python train.py --n_layer=10 --d_model=224 --n_head=4 --n_kv_head=4 --head_dim=64 --d_mlp=1344 --vocab_size=2048 --activation="tanh_gelu" --norm="layernorm" --norm_place="pre" --norm_eps=1e-05 --positions="learned" --qk_norm=false --attn_scale=0.125 --bias="all" --tie_embeddings=true --parallel_block=false --init="uniform" --init_std_qkv=0.0385 --init_std_o=0.0478 --init_std_up=0.0551 --init_std_down=0.0551 --optimizer="soap_variant" --lr=0.00903 --weight_decay=0.0 --lr_head=0.0087 --grad_clip=0.5 --warmup_steps=200 --schedule="wsd" --decay_fraction=1.0 --decay_shape="linear" --final_lr_fraction=0.1 --batch_tokens=[32768, 65536] --seq_len=1024 --doc_mask=false --train_tokens=243600000 --steps=5301 --dataset="wikipedia_en"
Each number is 128 + 32 x the weight over its row's rms, rounded and kept within 0 to 255. Layers, rows and columns count from 0. The size above them is the row's rms in percent of the matrix's.

# layer 7 MLP up, 1344x224, rms 0.0551, rows 631-730, columns 0-31
size [102  99 104 104  97 108 107 100  97  97 109 102  95  95 103  97 104  93 100 102 108 101  87 108 101 109 105 102 101  97  98  97  96  91  99 101  99  87 105  99 103  97  91 106  96  94 104 110  92 102  91 105  97  97 106 117 101 100 104  95  95  92  99 106  92  95  98  99  97 108 101 105  94  90 101 100  99 102 104 103 102  94 103 103 101  95  95  94 100 103 104  90  96 101  99  95  98 104 103  93]
[[ 95 126 107 101 134 106 150 161  84 142 102  93 185 115 132  79 171 104 152 148 139 179 109 169 112 133 128 142 143  98 112 118]
 [134 146 151 137 168 192 124 130 156 139  86  70  79 163 111 116 124 129 146 122 165  86 164 178  95 123 153  89 137 184 155 153]
 [104 120 124 117 114 167 170 113  88 109 122 130 174  98 113 124 109 226  82 151 148  85 121  93  81  93  90 109 123 173  90 160]
 [125 154 197 167  77 147 191 162 112  98 129  94 167  83 148 119 136 133 109 133 135 136 126 116 115 168 139  87 131  83  55 147]
 [114 148 214 133 144  96 150 128  83 102 139 137  75 166 170 134 107 112 135 102 144 173 104 157 133  84 124 133 138 111 138 112]
 [ 68  94 127  72  52  84  53 138 131 101  97 132 163  28 148 182 149 101 112  60 135 127 123 170 166  65  80 147 110 133 113 146]
 [163 172 146 176 122 123 127 147  85  86 170 134 116 133 154 162 186 137 154  88 157 122 156  88 149 145 116 151 141 137 236 128]
 [130 143 142  93 103 111 147 158 125 140 163 146 186 136 158 128 108 157 106 135 100  75 123 119 189 157 111 197 102 131 169 116]
 [ 60 167 141 100 126 150 135  93 111 167 119 104 168  95 133 118  98 135 154 104  92 143  94 140 182 131 130 145 165 124  87  91]
 [ 93 173  87  87  69 120  92 130 170 146 128 123 113  93 146  62 156 170  89 134 105 101 131 121 152 112 130  52 109 108 126 142]
 [186 169 140 124 147 127 143 170 100 169 138 110 160 137 151 135 131 159  72 124 184  59 146 110 144 134 155 113 175 150 141 133]
 [110 185 105 118 123  57 109 185 156 146 149 148 123 138 130 114 150  95  90 131 164 119  74 128 140 160  97  92 198 136 138 163]
 [114 125 142  85 166 159 133 187 177  96 135 114 139 112  99  99  73 151 169  96 111 157 175 125 222 161 139 126 155 151 106 108]
 [144  75 179 114 168 169 131 127 138 147 104  93 120 160 104 158 158 129 186 113  61 143 129 121 137 115 115 112 171 125  92 132]
 [104  60 128 137  90 128 112 146 125 137 134 105 114  92 154 129 160  47 134  45 110 129 124  89 148 126 135 107 186 123  61 123]
 [ 82  93 151 121 156 154 160  83 121  89 182 124 173 170 101 144 159  56 108  73 145 146 101 127 129 147 137 167  84 125 127 130]
 [ 92 170 197 103 123 143 138 118  90 137 203  97 140 137 118 129 120 139 193  88 115  69  90 127 137  87 220 189 178 137 129  96]
 [102 115 121 137  42  29 102 164 158  98 105 133 108 150 105 132  79  70 108  87 188 189 147  85 137 146  93 132 158 130 166 145]
 [142 142 113 122 150 183 152 100 174 179 104 150  76 161 103 118 182 117  94 152 130 179 135 154 129 152 186  94 191  91  78 102]
 [ 89 136 100 123 210 136 143 119 100 109 159 135 122 131 149 104 129 148 142 135 143 112 154 139  85 127 121 144 109 196 137  82]
 [191 137 121  97 194 128 134 159 112 166 137 141 170 165  90  92 120 143 155 116 153 137 116 108 132 127  72 113 110 197  92 124]
 [140 142  89 128  83  78 179 152  83 111 127  27 116 140 102 126 122 198 178 109 135 138 102 148 154 131 168 159 179 121 206 118]
 [166 164 120 104 108  72 188 134 157 122  92 127 188 170  65 129 139 105 107 104  83 100 171 101  92  73 107  82 133 131 110 102]
 [145 161 129 163 142 158 128 109 126  92 126 169 105 134 134  87 171 124  89  51  86 139 137 140 118 143 158 100 168 204 125  98]
 [164 147 172 105  55 141 116 161 115 108 135 159  70 160 169  96 125 108 124 203  71 197 154  98 126 145  69 134  97 151 175 151]
 [107 104 108 127 130 141 175 109 126 105 148 122  59 114 105 170 180 150 110 199 114 184 122 115 110  83  87 169 144 114 143 199]
 [131 147 117 135 171 185 123 152  75 109 124 175 110 157 163 128 128 154 128  97 187 164 126 131 107 168 138 107  89 121 105 137]
 [ 69 125 148 147 121 146 113 102  83 104 119  56 114 166  85 133 130 126 160  98  97 191 101  94  48 164 111 175 101 115 138 139]
 [136 151 158 135 108 165 153 140 140 158 156 167  88 154 154 132 151 101 163 158 170 102 135 152 145  98 115 123 136 162 122 193]
 [112 131 153 119 147 158 145  86 125 147 117 115 160 114 156 106 142 132 136 167 121 159 154 122 170 139 138 141 128 121 112  99]
 [125 150 142 242 171 164 162 159 150 185 183 130 100 173 107 125 174 135 135 135 151 108 134  76 112 142 147 199 118  94 117 127]
 [122 123 116 119 101 114  89  89  90  94 161 153 124  80 131 146 146 179 152 104 112 173 157 134 183  61 149 133 106 127  58 153]
 [127 191  68 198 108 223  84 125 151 117 113 111 143 162 137 165 130 123 154 133 183 155 145 166 121 126 199 144 137 219 126 165]
 [120 105 131 100 130  91  65  81 112 116 110 177 102 150 109  97 148 104 173  85 159  51  91 127  94 137 154 155 137 128  88 140]
 [ 70  90 134 138 112 177 135 154  93 116 183  92 161 121 163 125  85 161 112 162 109 158 131 201  89 127 132 179 122  86 185 146]
 [ 99 141 117  76 132 161 154 149 141 120 120 110 140  97 177 128  63 160 125  93 113  85 154 142  80  88  96  96 131  89 182  93]
 [130 145 166 132 151 120  94 133 135 183 195 134 153 123 123 118 138  80 175 117 145 120 138 143  91  98 129 161 140 141 147 137]
 [173 183 100 162 151 111 159 135  64 120 108  91  55  76 146 122 137  71 127 124 123 131  85 128 113 224  78 180 170 147  56 121]
 [191 111 114 157 132  83 142 112 134 155 157 150 143 109 117 145  92 153 140  82 134 161 174 100 144 180 157 105 188  91 131 132]
 [129 144 172 118 133 122 139 143 134 125 160  93  79 104 130 156  83 140 119 108 169 110 140 130  83 131  83 137 131 148 127  77]
 [101 146 120 171 121 172 165 210 101 133 121 125 190 170  60 117 112 145 127 125  70 150 128 169 142 106  90  68  98 141 102  82]
 [ 94 136  93  75  81 128 108 104 152 126 161 140 131 104 141 156  97 110 140 122 121 127  72  78 129 123 139 126 149 127 108 105]
 [ 97 134 142 109 125  99 126 135 122 103 114 115 174 122 168  69 174 100 131 136 109 124  86 128 175  91  88 137 105 121 155 115]
 [127 107  84 116 171 118  95 103 121  94 119 156 124 119 138 156 153 159 167 101  65 106 124  95 135 120 112 223 201  64 147 150]
 [143 122 161 194 126 118 140 152  86 112 154 130 118  80 118 121 114 113 161 124 129 135 155 119 146  83 147  43 116 149 128 161]
 [125  61 211  93 185 150 158 144 118  95 156 244 145 167 113 136 119 114 151 101  61 148  79 159 104 159 127 147 150 178  98 140]
 [ 98 148 137 165  69 169 101 152 152  94 143 104 142 148 123 110 147 100 146 165 147 124 122 165  73  96 125 127  87  99 108 102]
 [ 64  95 167 108 177 131 104 128  97 150 160  93 145 133  58 144 120 150 134 138 128 113 163 102 160 108 114 145 117 115  59 152]
 [158 142 146  96 145 121 127 154 114  59 163 127 114  77 152 157 153 153 128 109 132 138 143  89 169 106 135 144 120 111 121 107]
 [102 125 137 117  99  83 149  96  81  93  94 170  84  81 137 127 184  80 120  84 125 181 176 168 115 156 121  44 153  76 103  71]
 [127 130 216  78 130 151  98 131 139 136 105  99  97 121 125  94 143 149 108 128 150 103 100 100 197  93 126 101  91 118 126  95]
 [108 174 162  63  92  61 115 141  87 129 145 100  81  67  89 113  90 106  85 134 121 120 163 139 166 114  79  96 175 144  86 137]
 [ 86 195 123 128  96 107 144 111 150 159  64 112 172 136 136 193 129  55 186 132 126 141 175 130  95 178 148 173 107  60 118 136]
 [131 129 181 183 139 163 105 141 142 176 141 139 162 189 144  99  83 112 163  91 178 113 130 148 145 131 143  81 125 210  64 157]
 [121 129 109 170  48 163 129 138 109 126 150 100  93 109 107 141 108 124 153 179  46 198  95 114 103 115 163 171 114  98 145 165]
 [ 71 121 146 139 111  88 205 128 152 151 102 129 167 142 134 228 118 122 150  80  96 131 135 153 117 163 124 128 171 130 123 145]
 [ 50 118  74  95  84  84 149 115 122 157  82 120  78 149 155 158 129  71 120  94 100 116  86 138 129 142 119 113 106 116  92 158]
 [ 74 146 108 103 146 121 146  99  98 146 117 118 143  61 119 144 123  91 174 116 109  90  66  87 145 118 112 126 102  81 178  95]
 [139 105  98 124 154 147  92 120 105 135 158 113 132 162  89 123 137 178 109 183  74 146 120 115 105  58 190 142 164  83  71  70]
 [126 156 140 144 207 178 141 147  90 121 108 148 198  81 152 125 146 134 134 138 111 171 109 132 101 113 116  65 160 136 106 117]
 [164 191  96 146 107 135 109  81 191 153 179 158  94 151 122 106 105 122 101 123 138 110 143 185 121 144  88  82 155 139 124 181]
 [151 148 166 109  83 137 136 168 113 201 211  82 101 108 136  88  74 113 145 112 132 126 134 139  83 101 145 166  90 129 147 110]
 [171 120 110  81 127 115 153 109 172 125 156 113 123 146 180 163 139 166 117 188 113 171 142 155 166 129 158 131  93 122 136 113]
 [118 148  85 112 131 105 139 125 132 133  93 141 185  89 139 116 115 122 167 129 171 144  98  84  71 142  85  83 120 102  97 138]
 [140  64  87 155  94 112 106 125 120 118 121 145 107  64 171 111 190 137 123  94  95 105 129 137 137 138  94 104 148 147 134 111]
 [ 39 113 151 107  36 156 130  93  93 156 165 121 117 160 167  59 154 146 130 108 114  86 146 153 137  89 164 163  97  80  65 160]
 [142 170  89  94 106 145 114 153  90 140 116  97 125 149  94 121 176 144  78 146  69 219 179 166 189 165 146 114 124 163 158 129]
 [109 124 160 142 172 157 122  79 120 137 105 110  89 142 150 121 135 116 171 108 129 157 151 126 153  78 120 175 133 116 116 117]
 [149  97 148 126 185 130 109 129 101 143  78 163 111 127 110  92 164 145 109 106 119 190 155 137  88 163 108 148 183  85 149 153]
 [155 156 128 128 107  77  78 170  88 119 147 179  63  83 135 119 114 127  90 137 104 133 152 193 141  85  82  78 110 105 139  79]
 [131 125 143  98  89 107 181 155  97 244 173  46 183 133 104 100 157 108 165  96 115 124 141 142 207 118  84 100 134  93 120 155]
 [128 139  74 125 106 166 174 111  95 137  81  74  64 121 106 125 121 169 144  99  99 148  72  90 142 107 145 125 154 124 128  47]
 [142 152  93 110 126 119 127 153 100 162 120 189 113 118 154 135 116 104 104 124 124 207 131  71 108  94 108 113 138 148 103 156]
 [111 130 159 148 112  90  81 143  96  94 153 122 151 126 148 145  93 142 164 111 126 159 163 128  95 100 109 126 128 144  59 155]
 [110 155  93  88 130 110 112 123 119 160 131 157 125 132 110 183 151  45 134 136  93 179 101  99 126 100 136 143 109  99 102 177]
 [173 129 129 101 143 212  86  95 121 189 135 153 152 122  91 136 143 167 146 141 115 162 171 158 152 167 124 134 181 144 102 129]
 [ 94 119 109 130 105  96  81 136  98  93  66 125 208 102 116  79 129  44 139  96 172  93 107 117 103 122  91 125 143 110 141 133]
 [149  95 180 159 116 115 135 195 178 127 154 151 131 140 130 129 112  82 118 109 184  90 145 158 147 104  98 111 173  77 153 119]
 [172 100 104 143 117  96  99 123 127 157 148 130 140 164 163 160 134 138  95 158 127 122 131  78 189 145 141  78 203 145 143 151]
 [145 135 114 140 129 195 132 123 149 111 162  63 125 101  75 176 137 142 108  96 116 141 150  98 158 120 166 121 197 196  63  94]
 [124 122 122 124 113 151 116 151 161 165 153 152 192 184 116 138 114 141 138 108  68 128 139 137 187 237 120 147  69 103 134 124]
 [161 149 137 106  82 133 154 126 141 104 129 160 113 133 117 146 154 114 144  90  99 128 158 115 120 100 117  44 117  93 130 185]
 [ 62 134 107 158 119 111  75 131 197 139 159 143 175 173 183 194 139 106 170 103 174 116 160  59 174 206 117 107  80 140 151  97]
 [158 101 171 157  95  97 157 151 136 164 108 104 134 103 118 104 150 119 115 128 148 151 148 115 169 118 113  98 117 153  84 120]
 [120 140  69 147 132 121 120 169 188 100 152 166 126 148 100 176  92 152 159 107 136 121 139  79 160 168 147 121 137 115 124 121]
 [185 130 124 194 168 144 150 146 104 127  94  99 117 113 185  79  77 186 139 125  86 144 140 120 138 118  82 125  65 138  71 122]
 [173 155 102 145 163 152 148 149 116 134 154  98 162 117 150 175 132 103  78 174 133 185  85 193 162 143 110 102 129 159  95  58]
 [129 118 128 149 145 130 142  69 145 118 160  99  78 188  96 116 132 118 151 132 133 118 195  97 147 136 158 126 142 105 143 110]
 [142  98 203  64  48  97  94 110 181  90 177 171 146  87 141  92 120 137 136 200 163  94 192 112 150 120 144 113 133 100 104  85]
 [162 149 182 188 152 128 149 135 178 105 159  98 120 128 108 118 130 106 141 125 157 177 132 115  99 110 135 174  89 127 104 131]
 [152 135 144 117 156  79 139 127 120 134 112 183 145 164 134 114 143 152  97 158  72 182 144 129  94 128  85 151 175 106 209 209]
 [ 93 126 178 132 163 154 129 125 161 106  76 199 134 189 152 128 107 131 205 200 108 160  88 145 173 120  97  88 122 176 159 126]
 [131 131 116 170 123 138 142 174  76 105 121  84  89 139 116 115 139 128 138 157  78 123 179 185 157 129 139 110 171 112 119 101]
 [142 147 164 147 108 100 138 151 115 117 108 100 115 169 128 108 133 140 116  60 146 102 128 156  96 137 116 112 157 139 128 161]
 [116  96  73 146 202 113 122 198 147 123 182  76 157 100 174  70 105 117 143  91 148 147 138 152 154 126 203 107 127 189  74 138]
 [102 134 169 131 134  92 131 142 137 202 126  96  98 196  86 157  84 164 119 149 139  69 118 103 102 130 157 122 197 206 156 134]
 [ 73 130 112 146 138 194 149 136 137  94 159 114 115 127 112 134 105  87 114 175 111  60 131 124  92  38 146 125 139  67 121  96]
 [ 60 150 104 107 117 149 112 180 178 192 190 159 133 130 130 107 108 105 157  91 119 153 113 117 160  99 172  66 136 196  75  88]
 [200  98 176 120 109  97 164 119  87 130 183 170 136 183 115 105 102 108 109 151 111 201 144 116 113 147 157 139 126 107 145 105]
 [104 162  64 143  92 144 129  81  95 103 134  97 103 140 143 146 148 162 153 138  72 123 132 161 135  96 163  90 174 144 126 129]]
# layer 7 MLP down (transposed), 1344x224, rms 0.0551, rows 631-730, columns 0-31
size [ 99 100 101 103  96  99 108 108  93  98 107 109  95  92  98 100  95  97  96  99 113 101  91 111 102 108 104  97 101 103  98  96  90  96  87 102  98  87  96 101 104 100  92 104  97  98  93 107  93 101  94 106  95  99 109 121 101  95 105 102  93  97 102 104  96  96 108 104  91 110 104 106  98  92  93 104  86 108  98 110  99  96 105 101  79  97  94  97 103 102  97  94  99 102  96  95 112 110 105  98]
[[ 84  97 152 141  79 140 136 142 105 172  78 187 171 120 152 125 123 119 140 197  97 140 117 156 189 121  98 147 107 150  70  65]
 [151 129 171 157 105  97 167 121  67 110 162 168 116 114 142  97 161 173  84 193  78 140  78 156 142  97  76 150 108  52  98 137]
 [129 133 170 192  96 130 101  73 161 140  95 161 152  89 151 112 111 133  96 168  89 150 136  98 152  91 175 138 170 175 146  80]
 [150 174 102 157 174  96 139 149 133 135 159 199 126 156 131 105  99 162 149 142  69 182  82 135 165 107 104 151  96 103 141 148]
 [142 103  89  26 142 176 147 205 148 110  95 145 125 120  70 104 119 168 125 108 113 131 169 156 125 175 141 114 124 144  89 134]
 [101  98  93 133 101 151 120 103 165 149  63 159 114 154 122 135 145 160 130 130 156 162 175 115 160  80 131 128 125 143 147 115]
 [121 131 168 154 131 148 123 106 108 144  78  48 116 165 126 172 130 160  85 160 100 111 176 118 176  92  93 100 155 131 127 113]
 [136 255 102 147 138 113 107 118 100 141 125  69 103  75 161 200 106 186 190 134 164 137 142 104 178  99 121 127 108 126  88 142]
 [169  91  73 151 140 122 111 120 176 133 136 133 125 136  79 134 115 120 149 135 144  90  64  77 160  20 120 104 184 111 105 115]
 [141 157  81  80  87 173 132 176  86 110  79  78 121 121  95  76 163  99 146 106 116 105 123 122 100 213  42 147 112 149  97 161]
 [ 74 135 120  90 113 148 113 156 122 102 129  89 105 117 143  55 126 106  61 107 171 193 125 103 102 171 165 102 170 115 130 138]
 [151  96 162 160 107 137  99 125  80 184 155 142 174 101  93 148 111 111 113 131 166  52  62 101 126 176  85 160 134 155 115 125]
 [ 78 129 152  73 113  65 121 110 134 144 134 157 101 142 101 184 166  82  64 107 117 120 103 128  97 155 174 145 142 133 204 144]
 [134 177  80 137 143 104  99  79 106 145 107 172 199 132  92  94 134 178 153 111 122 134 148 107 139 145 142 128 107 196 147  84]
 [161 169 151 136 138 117 129 110  85 108  98  79 116  99 153 199  82 159  96  99 107 135 148  93 125 167 163 120  97 168  83 101]
 [173 135 142 196 157 167 109 134 109 136  94 126 133 109 137 213 121 177 104 166 178 134 157 105 120 144  65  90 115 107 113 124]
 [126 143 170 161 137 128 136 160 107 136 195 130 136  98 104  86 109 124 196 131 140 123  73 125 165  90 137 127 157 120 131 138]
 [143 160 103 168 122 113 143 116 113 149 142 176 130 154  90  96  89 122 120 107 136 178  88 154 184 153  99 132 113  46  78 109]
 [123 104 161 160 121 170 156 106  83 124 170 111 121 141 188 145  91 102 124 120 128  76 120 158  83 118 114  82 110 139 141  74]
 [110  94 146 161 142  82 127  55 146  87  64 109 114 118 113 155 149 131  64 184 154  98 138 173 141 123 144 102 136 182  72 146]
 [133 129  74 130 155 128  76 141 118 107 154 135 128 112 125 144  88 164 183 134 124 113 175  72 168 115 162 156 129 120 107 123]
 [122 154 133  71 165 129 145 168 106 111 135 115 127 128 155 171 123 176 100 112 104 115  86 153 107 199  99 133 140 163 124 172]
 [142 155 153 110 130 179 150 120 103 139 105 107 128 120  91  89 103 130 160 130 157 135  96 100 121  47  46  86 204 131 106 167]
 [118  56  96  96 149 156  70 142 128 134 146 152  67 134 141  84 152 126  94  88 161 137 157 124 155 101 110 102 162 113 135 165]
 [146 110  71 145 104 149  98  62 113 109 128 119 165 130  56 141 144 163 124 124 132  43  88 167 191 195  91 129 122 100 159 157]
 [102 161 178 167 153 135 105 129 156 100 150 102 127 110 113 112 150 128 122 105 104 113 115 171 121 105 122 160 106 117 166  56]
 [116  87 177 126  47  65  86 152  48 129 139 160  81 123  98 192 152 120 141 182 125 172 111 148 113  85 133 162 108 171 117 154]
 [149 125 105  67  91 141 127 161 145  97 148 161 145 133 116 139  67  81 150 137 159 131 223 189 137 118 134 117 156 142 175  90]
 [171 112 177 141 138 146 112  79 161 121 143 145 115  79 178 121 138 145 178 136 135 126 145 117 149 142 104 154 126  78  53 133]
 [151 125  94 147 135 143 123 139 149 106  94 109 168 165 111 145 124  89 123 166 110 102 167 135 112 131 105 103 124 153 142 151]
 [160 176 107 144  69 128 120 124  87 139 109 148 119  84  76  85  68 117 180 151 113 169  60 192 167  93 103  74 154 158 142 101]
 [158 184 106 122  64 102 133 115  57 122 143  87 107 131 107 162  82 112 151 149 119 122 101 132 167 125 106 152 138  78 111 121]
 [ 80 106 155 162  95  99  91 117  44  90  98  79 146 184 121 107  98 179 110 148 105 161 128 175 120 119 126  59 153 155 130  95]
 [176 147 152 108 133  88 118 153 144 158 122 181  96 143 128 124 153 102  78 100  86 142 107 145 147 142 122 178 164 142 152 115]
 [109  82 138  48  62 134 162 181  98 147 118  84 160 132 154 122  91 165 108  88 142 203 104 102 100  97 121 108 136 147 173 127]
 [149  98 121 136 137 121 110 133 116  99 141 108 107 127 168 116 153 166 107 139  85 138 114  86 155 133 155 150  89 110 188 124]
 [ 91 192 160 142 139  77 173 128 121  98  97 102  66  81 142 106 102 103 204  73 184 163 103 112 114 132  64  86  55 164 130  77]
 [102  91 148 115 124 158 104  97 106 187 164  91 146 174 152 127  82 140 156 131 185  93 160  83 151  68 183 114  76  63 151  60]
 [109  97 123  72  85 114 130 135 156 111 145  21 124 136 223 120 145  97 150  94 107  76  85 122 118 109 130 145 156 145 126 109]
 [138 135 108 140 124  92 137 135 117 155 150 139  98 121 121 159  76 147 184 116 141 139  81 112 119 128 146 124 133 152 185 154]
 [116  94  74 170 128  93 123 111 145  34 123 160  77 152 149 127 104  38 120 173 146 103  93 215 141 118 144  69 172 174 111 100]
 [183  83 184 138 163 175 112 128 125 130  99 113 157 115  75  84 179 109 111  94 136 139 129 117 139  80 158 137 150 175 119 136]
 [157 135 126 129 115  69 124  33 126 118 124 110  80 122  74 131 142 145 130  80 157 115 160 127 101 131 100  87 149 159 130  98]
 [160  86 138 126 180 129 134 172 136 143 147 154 102  59 191 136 170 106 130 143 148 143 107  72 133 182 152 156 178 111 162 174]
 [102  99  73  88 177 176  98 152 167 142 177 123 140  79 176 101 138 143 170 142  87 156  89 120  96 146  65 165  95 118  95  64]
 [144 157 121 179 119 100 134 104 152 141 157  98  82 163 165 135 165 176 112 154 137 116 167  91 176 177 136 143 126 162 107 141]
 [111 206  99 120 121  64 180 136 131 124 148  83 163 101 126 183 152 122 143 135 102 168 120 109 132 145  97 119 150 140 128 159]
 [161 140 104 121  68 128  96  99  74  98 157 102 154 105 115 129 140 134 180 160 167 147 102  90 153 111 111  85  82  86 168 113]
 [127 175 170 100 154 151  99 166 136 109 101 175 140 160 179 171 110 126 129 109 119 190 152 173 166 101 125 112  36 138  84 193]
 [ 91 108 125 106  96 156 105 131 131 155 130 126 114 150 134 163 124 123 121 126 140 133 211 193 107  91  98 139 183  72 195 107]
 [173  91 122 200 143 147 115 207  93 184 124 162 173 103 110 155 133 118 126  71 157 144 124 198 126 119  96 113 162  82 111 151]
 [ 86 115  96 118 117 130  91 101 139 148 171  86 152 122 165  97 127 148 136 101 200 143 126 161 161 125  84 132 135 102 124 105]
 [124 180  98 128 146 150 181 138 131 184 174 119 116 101 168 109 166 177 106 153 111 138 110 151 132 200 125 121 163  97 110 106]
 [197 167 102 122 110 106 154  91 165 105 134 144 182  96 130 170 107 150 149  79  98  82 142 199 137 100 141 198 120 212 106  81]
 [137 165 152 168  85 180  97  87 118 181 135 126 157 129 164  60 104 141  99 124 141  52  99 117  92 137 154 127 145 102 143  97]
 [122 171 145 135 132 106 176 175 159 134 147 113 141 175 124 235 108 129 140 116  94 119 140 153  72 157 119 129 202 154 131 129]
 [134 128 115 181 120 123 120  82 135 146  84 120 176  86 122 111 144 179 140  99 149 160 116 120 127 146  50 131  80  74 163 149]
 [159 151 119 139 121 141  81  71  96 123  87 143  99 152 153 141 118 107 100  68 124  80 135 151 144 167 185  60 163 112 136 123]
 [176  64 112 120 128 123 158 197 135 142 130 115 103  97 134 122 157 111 206 108 129 163 136  94 126 107 129 111 128 178 111  68]
 [174 120 150 118 100 146 146 155 129 183  96 173  71 127  50 116 104 190 118 141 136 130 125  82 120 182 134 156  78 141 172 175]
 [143 163 119 151 157 129 154 108 103 142 144 132  84  56 128 149 161 145 100 101 131 162 156 124 147 136 171 120  98 112 129  93]
 [129 109 125 144 105 153 174 118 175 153  44 108  99 155 107 120 176 138 130 117 122 149 170 129 117 128 163  64 146 147 105 198]
 [127 137 122  92 111 126 113 134 138 119  97 148 131 150  82 130 141 148 193 122 135 120 124  71 157  94 137 184 148 170 132 162]
 [129 113 103 173 106 154 131  98 106 154 162 137  71 103 169 126 195  64 131 100 135 113  80 101 201 116  96 100 106 102 104  90]
 [ 86 134 184 119 120 173 160 152 137 126 143 224 172 157 193  91 111 171 139 151 135 147 145 105 106  96 123  77 182 135  75  92]
 [107 131  92 164  99  92 175 181 174 123 125 143 165  43 131 138 135 113 165 114 112 177 134 121 154 117 131 130  57 138 118 131]
 [172 127 142  69 114  86 109 120 115  68 110 174  69 150 165 138 165 153 107 136 113  59 133 159 108 121 160 138 126  94 159  59]
 [ 99  85 161 170 158 101 114 165  93 158  77  90 109  83 134 114 134 109 117 126 105 121  97 150 125 147 121 206  98 146 142  95]
 [ 65 117 161 103 130 101 148 169 105 119  87 142  98 153 147 159 142 157 130  80 128 171 127 166 157 103 133 129 103 121 198  95]
 [124 130  83 145 132 148  71 103  93 110 178 203 118 163  76 159 242 104  74 117 106 162 111 165 102  81 107 105 158  91 113  78]
 [ 94 141 151 134 152 170 137 135 161 150 127 126 119 162 122 100 126 132  88 188 155 130  59 108 203 100 150 103 125  98 136  82]
 [102  88 106 105 135 122 198 158 108 135 131 119 155 101 145 124 141  75 128 150  86  45  92 115 161  93 170 134 148 105  58 129]
 [141 116  86 140 129 147 127 169 137  98 151 120 129 141 197 150 158 106 124 119 132  93 142  91  85 106 109 106 110 154 125 157]
 [109 179  98  98  59 114 188  75 126  96 128 132 156 149 108  87 146 120 153 139 157 144 114 136 153 118 137 138 159  91 129 110]
 [119 102 164 157 125 196  97 131 133 130 106 117  96 153 191 132 168 146 105 121 184 147 128  96 128 158 230 201  97 157 146 134]
 [105 123  76 116 136  94 109 134 176 113 115 144 136 135 111 123 160 112 115 124 142 148  94  69  95  88 132 100 113 134  43 124]
 [146 105 156  70  97  89 164  94 140 165 173 101 126 170 158  96 182 144 167 103 112 111 118 137 128 185 113 141  88 124  98 109]
 [145 131 188 116 112 123 153 186 104 134 100 119  79 125 166 102 168 129 145 124 108  97 186 119 152 112 170 122 111  93 131 157]
 [118 157 105  99 135 149 171 189 175  67 176 143  94 114  91  85 134 131 116  95 126 138 137 146 131 124 108 129 107 156 153 107]
 [164 107 197 121 176 132 131 146 130 125 131 101  74 102 116 160 121 196 157 162 178 120 100 120 146 163 166 151  85 144 184 145]
 [188  69 117 115 101  59 117 105 133 106  37 148  76 164 155 155 128  63 160  87 175 133 158 126 135  47 104 142 144 135 166 164]
 [111 150 149 133 143 137  66 147 104 161 170 161 173  99 135 133 154 123  99 125 168 109 175 121 166 158 201  86 123 120 148 116]
 [137 176  69 162 123 176  78 101 153  65 117  78 112 112 116 111 120  86  76 101 164 113 157  78 104 205  98 102 167 128 108 108]
 [116 189  94 111 160 118 151 169 144  89 142 116 134 123 131 122  82 113 131 112 100 126 137 171 101 182  94 131 137 138  83 179]
 [120 129 121  93 138 122 118 152 179 179 125  66 127  98 129 104 172 154 119 108 109 147 119 141 118  66 154 110  44 147 186 144]
 [141 100 146  92 140 115  70 111  87  81 104 103  76  92  64  85 163 100 105 141 152 111 122 116  90  73  91 106 133 202 139 157]
 [ 93 156 121 140 123 117  80 153 136 159  98  73 137  88  95  98 164 152 175 154 116 171 173 170  64 154 170 186 149 124 154 130]
 [114 151 141 139 142 159  32 205 146  91 139 157 153  99 114 138 121 109 131  77 159 129 139 129 128  87 171 149 144 149 189  65]
 [ 69 108  96 151 139 108 124 106 123 103 145 105  92 139  98 175  90  75 100 112 146 108 137 144 155 167 155 149 135 140 118 128]
 [120 162  95  19 124 173 125  92  88 116 141  76 142 158 122 124  99  22 209  96  91 118 183  88 156  93 150 133 161 194  92 120]
 [ 76  90 115 124 174 196 180 147 185 136 143 151  90 166 126 151 137 125  89 138 131 128 144 156 122 101  83 157  79 167 150 159]
 [131 116 151 144 107 157 125 109  67 100 161  52 118  71 159 152 109 167 140  79 115 100  80 128 125  92 167 150 144 172 149 110]
 [181 149 126  99 162 157 152 109 103 207 118 132  91 145 147 139  87  81 157 102  76 163  64 124 162 147 119 172  80 124 131 115]
 [112 108  68  69 157 127 147 103  71 115 171  95 223 151 112 163 124 104 132 118 110 114  95 105 149 128  98 142 170 149 133 137]
 [160 169 161 112 109 169 129 140 111 153  54 168 151 142 135 121 122 121  79 141 180  93 146 143 173 131 132 115  65 170 173 111]
 [126 132  69 115  92 123 113 122 155 102  93 138 153  99 135 101 120  92 192 121 123 144 111  74 194 144 170 113 120 189 160  89]
 [ 98 106 157 126 108 124 139  98 123 158 130 130 142  64 104 133 128 138 108 179 184  88 144  94 128  84  78 135  98 145 150 129]
 [113 129 170 208 130 136 144 108  71 168 106 137 127 131 167 128  74  94  95 147 169 111 153 139 147 102 101 106 100  78 123 129]
 [131 161 151  81 102 113 129 105  86  73 218 217  79 150 199 123 160 139  79 151 155 162 122 187 147  68  95 106 119  96 117 109]
 [ 98 117 181 152 103 174 161 217  67 158 107 109  86  95  65 161  73  96  87  90 155 151 136 153  55 147  82 159 142 114  82 141]]